config = dict(
    vocab_size=9319,
    norm_place='pre',
    parallel_block=False,
    lr=0.000682,
    final_lr_fraction=0.05,
)
Each number is 128 + 24 x the weight over its row's rms, rounded and kept within 0 to 255. Layers, rows and columns count from 0. Numbers have three digits each. The size before them is the row's rms in percent of the matrix's.

# layer 4 MLP up, 3072x768, rms 0.0333, rows 2819-2847, columns 384-431
099:117124130120093096123129139135178123134149084095129141102149114135129110108135117154138142166121119126145145134134159103110132142128151153116118
108:098105138114116118132066088119096151187149104177138159111108112122116110128134142143151139098093148128131178144135138113142110132134080061131119
099:109096100114127141168135118136115119107121137117154118137144123115125156132182130121127155138102121151118144176132124118090168164109155105136138
098:118057155134095078101086135156131103154096102141178136143125124172126203104126176156134127086131162128156168150108084116121110147127124134119119
102:134120118173127154119114146108122172167147168128141129169126108140086137156192124125115143117115144139144118122112126082140107129169136121100148
088:143110094108085129129111131134120119125172095126167121119160117101115152133126086088124134096131128106126140121163097084119109124158107151136150
090:083139131173085134119138173153166174115087105121128129107111132114120144131104113138110148137140165114113132161132090112121149134139103145141091
110:133137136100092116117109135095132102094133126077177152180184136149126138141155160156152170145126135095106135096122136138165119142109126136120145
096:095153140128082115125122144141127125110159113126082123118131123141146176140196094115145148102135107138091115144147151131134094127162158153120152
098:163101077147119086092091138149117126134144109087077134129116118131130127117157151167125171128102157164134112128128129114119151142098106150126111
105:095135090144143133129129169120100171152140128109152099093134142152139144140122146123090125158113144144143143137134122121127106144132158143151137
087:109104121118120050120104108145144122174090099139158144139159094130141139138131127106095174177088149107165116124089127126122162090119100145111140
102:124133211163149087148115127150132142145148136093172160124127140102120165111128099090090148125123161154162141109102111091141199107124166087140119
091:111105167135143134125124123174140113143168099123081120173110105117127103105147128119193145121145120129120123133158109144091167081089131143107091
100:170142113116101084116143122115120104128114107130083152071112127166151133138108139149134125144164127129103120158101160141096134122085115153157116
115:134096100177130126110163101150114088126135085116165137116098138122112130123168138124151104105123160147108128108129133143140116107126146106086142
098:112148072092102114118126117153088101111152106126113134136139150131098168147118110134128167120079135124126123117111116127143116127135106109103082
102:143140116154119104116141151101095157114135140129107145107113090162156160174160142105140155149110123125144148165108141110150141170109107110132141
103:114122103156151128141124163131137116155102139069128153114147103152117159117139140156116115141166092116135140131075139088119140155099133158102176
096:120115162108168127111104138151088136138076106148123166156128122152142123092085127146141121104168121137123155153127116134107108125173175136102121
095:108154114119078162108103142114141128138124121136110152142129132127093134141083134127108158118142108130158117131115182115120142127105116126124139
100:122118117120149120129145132169102081142140141168126121118133143147126114102145152141114122116113118113129134142122158115109142093142098145149123
101:146097107203113116116113161175124153195110124150143156108112159145124113172104113107153127142124091147101161115110148067166099163162131122103152
093:153106110116149128130128176145085184093125166152136102085157147108141131095117156170171167144099071114141116118121127100090133159111160159117147
096:106117099091113105110138125116135150103167110148162150150125127145148120162185094092094172130103136149118169135112089095132095095146140118157116
093:116113146151122141117152164122124109092155108104167133151160172139163146112098146132149126117161132183146168101082121157133113122089121113169137
095:102094143118120131121118118105121146106070121111151153120156136136129143125138167116151132139114098153163106109122108155112156161117142135137147
096:108158156167161110148093165140127138150080127132159155116091108126101161145146149132114151117132110130097144133114121100086099096135107182102179
087:116097157165126108151140121138116104150124152142109134090138089156125109151155088130088143149096117167120154084123114135167180161155135165158117
# layer 4 MLP down (transposed), 3072x768, rms 0.0238, rows 2819-2846, columns 384-431
098:162162142141116127114123104096141175100155153144150113125108090150145133089124132161122113114114146133126093172142130155141134120121140165141117
104:133158145150156142130146085128143147125144122146089126147133089145120148126167100120149117145135150125137115127156148145119116136170101128146125
095:155106139116147158104117153111145127131117104153077077147157194122147102097159127112061129117132148161155124089164139097146139138161103104141062
095:114151110128107075106146129095123136121121127148173111118098145118111175126130159113106127130127129116161083173143147114131137106141137148118140
105:150146120124081143129132143138152133145132075106140125106078097126133098111110118139118119156124133172153113109104115106110111112142092121148145
086:132127123141176161206124128101124148142127152159147139097162128122099119148134129132131155136160116122119150116131125097126139129140140131165102
092:116120119089090165108132104117136104108127127142155125117120182101091137113159135132172084136117120109159092069149114126187116146174172123129149
123:130117126125132153143124103140108181107162147130171164136098112183103165165120121171095131123115104108168113093094177147148103087160111138102155
088:151131168106186141134160136097096104149131184111073145162099146075158057124111139151129094122097146155141061149135129092156137076146070139140105
094:139143128103188115089151149090148159110107146165084130141124106062086111136130129109137063113130114140149151087125107114137098155119153111139128
103:127109129150145120095157149151152108123130171138131114150141104149139123170156147117088110145126083114174131122117152162179129094131140153133085
087:160095120161099174159150139084102122143140129158122149157103145095114125100148190140155128102151155132158112093077120125148122142092172134090120
106:145074112083079141111156145102159167179120125172167113142135116141164144097106116122151156130121130107136121150119152139121140119125113152194135
087:120185132157140110130164119134119135130106158138098146107114161097116140147118112169078160121117093122151105139125128129143114123114138136117120
103:150090153155099109116122127143182143130147121159150123106126092154137156118170125093111117119161140126133139123150130090141110136137072130166126
124:147115086120137134119141110115116110089153107128154105145095151168154109112129165140160109146140103102083112118157096168160153116122090085089167
091:123169105119127111126133112168090095142126134117108122121103143081155156119138143140178105101152143111156134134089145142082126134137132152134169
097:148178156130084083119129051122102109120132124100096091133149110113143101159127132129162111108095101190085129119104130157125105119144127126128129
097:108144131131098125146135122127110117143099145100132118134129108090115155151177184100123123119148083143139092093140131148126093124148117135093172
096:152168115122125146154092097121116099152100135142146114130130123126146155098146110155145124117179117156128110115117130124101083156119170107151110
094:105110146114139110156124096112153164122125123113087120118114174140124112118097108138109139124111118102114119100159127127151106147153141125096117
113:130128129131153108143128138155100148127118165111136109140090148178137143142096126144167086135154094162153118127142128125147078139154132138081114
098:112121154150118154154105142107131137130131113135128175140119132132168135110190145111101108117160095122107106143171130069148121101119113097106104
082:156162152080151137131122078133145138110096125085166164136153144000115127123102113147112106141147108110085119118124156128117152152096147127125164
098:078116136142130079163144179117139129139143130152164105169113136193104087114136115114110176110098124146142137183081082099126132086153158121102112
085:099131142144127147149119144168085160127071142154111111106153110124170154149106133114156137123120117151164125143171160104161140156112110139138121
095:129111123134126135118129134065132100118138138110124125149119134164143103134132078102105133130141122133121185132133112131094118120150121122139144
087:172113137149114134120104117127166067117157114110108100117132141073116117116087126093125166165108134140152118127113129152140135115148136089171116